{
  "positions": "rope",
  "optimizer": "muon_variant",
  "final_lr_fraction": 0.0,
  "train_tokens": 169300000
}
Each number is 500 + 50 x the weight over its row's rms, rounded and kept within 0 to 999. Layers, rows and columns count from 0. Numbers have three digits each. The size before them is the row's rms in percent of the matrix's.

# v: layer 6 attention value, 448x224, rms 0.146, rows 346-382, columns 96-127
# o: layer 6 attention output (transposed), 448x224, rms 0.0625, rows 346-381, columns 96-127
v346 096:461533520503509510592560538508424571422504528563535502471462575505536440506498554440411562445420
o346 102:571521549525479505489530495500523526462556488505458484524398393493565544529484522610426490483556
v347 090:414556450479514490476547543536605467495474447453454483533442491441611426532479603535461414476470
o347 107:539496522509524404437563401520490477437576503457537489423509573512492486518469490574408523475497
v348 082:500488566565565486495455488430544522440457543542554513493462428533474565483450494475511514455442
o348 107:489511505485470591428511507509518523552549479498418432514426545578522495470502486460423520467424
v349 082:602393512385494436529526399524447484559532501587568514497426538575594498563588474490535571543519
o349 095:525450502444415510499479528523589480473448472521534608537521425555467511586480482513488483452538
v350 091:492549459434414532437428466541412461460582565501473550467444661428530536543607562548499506512582
o350 102:456435467553535406582500477604520548604441463560464440436474464421512470485460597516527583503500
v351 085:423464448503555504575531560387570498512521485421559509477549525372475474463462550508480552447519
o351 100:542560506536460525427438471603539494510508534542511399506526490590506567504533521573389545487480
v352 093:411510551525480574591564601430586466561465527438591482469448403396466414510480442516480537482471
o352 104:511485513484552411513478536499541543443423480523517483484544568671474558426415484427494508516482
v353 096:455490463382529539465557538552520490441504574479448561525533482388553425467529551599469505486463
o353 101:488476480462485536525552503490458570450475524467595440542528449481449487501469483431523524586511
v354 094:458425541546443519493484535591498446612499516592480490541525453532497474453512448492622552513478
o354 111:513506462472509502491486485493446511469533494492512482465433476481470538481460533372482541478523
v355 094:527574417562482529464540512490475525501607584504561512465516426505545480488406505487427457488560
o355 109:494434439453455517426545488601452524430546567540453528472514548522525481435565383543495521457522
v356 089:538568500524476460546439476492532492440542495477422488438436506445451475519495515567598577514410
o356 099:468452524489546449434471464426483574490526410493527512530499560537561612489469496502446405542453
v357 090:452503519547495411510459580518443536508471529530406525509484496444537529506500499491457526447544
o357 115:528453389479466673516524495544583467426469515520474400558556426447513444571548578561456514549532
v358 100:565477476407439480374529476511544472620480470448493606444554504465512471540577470444541555455479
o358 134:536492526527423531564419442515466440471502566438515534410453517589461537461509371511435509479428
v359 098:555499560481435523500448485616548565519512512526471428517488563528384446541526399457578501499510
o359 113:473544475430469628503527451469493477478515472489460570510492517567516536468483438414465495537520
v360 091:451573495547460480457606578460479499571481435477489504465513503549534481515555512469575535570523
o360 108:494487501438507537464412512463504420427499555519515533454495520522465565500453344538444529467477
v361 088:537478483483404542520418396507547466533572533475509458458443552517537349575616505539450445430494
o361 093:547554528530541475496507483459463464397481515520526504583482560495537546435436551490507530449465
v362 092:547557478525479494565455484426489432598543544410475494374531434573430495413515455381531426553514
o362 108:478489538473550503544524528528566432475427438511531536501504392470433457550538512493508364383562
v363 089:553566507514435511480521607551458536493472592398468519473458540407457569434415534464435535520435
o363 107:415540447575547488430493457582526453519620391560537325486439462536523464507544553568495526560539
v364 093:629445506484493465580455561548553440458487501465554527514401598590602489485490533545496566411574
o364 118:522496490507553465459502503475503592519439477500515412464516491372496487538533538498474519483529
v365 086:530532517497529544531540512502505456471522502471561529573458526452471511460457400467565513506553
o365 099:461568521583445431493488462439419462530548456382422546433490469475469395472482558560497487426450
v366 086:456435527449557407488510433510508466386485497500492348520492543404564448423517545506489576497467
o366 092:557595548526493483556533454456464551574477453526557449508462549456514528640510519521497411439428
v367 083:539478440542446497525485434509405473463440556457469531589510577519479608410552586496514567537500
o367 102:516574492524598550527490468554461527556525374504506422510462478346521469522476562573408522501478
v368 088:529476474423490547488549482568505550530537462428522458536496542509561563406529491477531454492443
o368 106:487424546483464581606511504495464485526503497612537594423461449517511413466558481379497489501506
v369 089:430504566427522466535548470574567504462467506500470523525526522478524448364533452496541450372513
o369 104:611591519442544467528498502435448515425581472564492513459530501569550524565503546481366470435419
v370 100:566374480452466499554569493425596562501517455535488419526481473512499547499545467500519432511527
o370 110:466548493442479508503517487491430444426526480472488556442445543584479468468391415462540522466524
v371 090:455597436521499487480581596491553456614537509526570463455426496540464496496539448491496532435469
o371 111:490418487489404552438419483506492395524495497434518517569610519450514564477499485476484371534468
v372 089:527503496451542533479564485490522514544569464462540519502499519548511461492444450490470521565568
o372 114:442551535459481580514439482484560397360472489547441568500500505580491457463501416455446518466463
v373 078:557466507425527554517435563551609481612502489477470485506514517476429531540482414472546500487517
o373 101:527492553577538491466519532601509437500538489453517426450454525568549503470565517581523522421532
v374 091:470557582467513432542447566571557512529483474511533507472477539495485533561529407447505439428400
o374 099:506546523471486528506626467448493490533491473483486476459560467450574538493409464512463414535468
v375 092:544526459563582646431514500536482484457556455469504553511464514529558541515514468483599440468475
o375 104:481532496490420514540446493536496533500481558551529503471550563448516526441574486535514537469488
v376 091:543525538565534515476485499427454475482436447494453507571518511518561573521544495485496505505463
o376 113:501479468603500548490463589513542557546520522485540473487487568440467494475571568562499578511490
v377 092:507444590600481518521421419514461473479470462490459513540562562563488469528510520514474571490525
o377 096:393491521374535478488557473439600506524522541522534436527484536490451538487556393439473517583492
v378 094:472558457515479485423548447455490471498505538415491557455455443619493473463408438431519505551518
o378 100:446533503534447542543465530481504455451548451486544485522522512477547521585490428492465565493561
v379 087:479495651456533500418448460444485479549489493575566516566567497472479518429480609591463546473449
o379 103:528535354587473486567559456510495666499496532467522408501558489446608516630621521440538511570552
v380 097:578495569506510474541424430543517491508472488618470511534486589476567484567454515585489520478549
o380 117:527460522431437603447492492449462469426548552483582447516531442521544408574603634411428490539491
v381 085:498613521446511508611468558537491469526439506554551501560511579566446446534513511517525353507559
o381 100:541471505460527459435527557397547420475472435518493473500431440473453515409417504557588502513447
v382 087:514383479463470472497411512574530515445562511549470545462442557424390561471530559539604509636458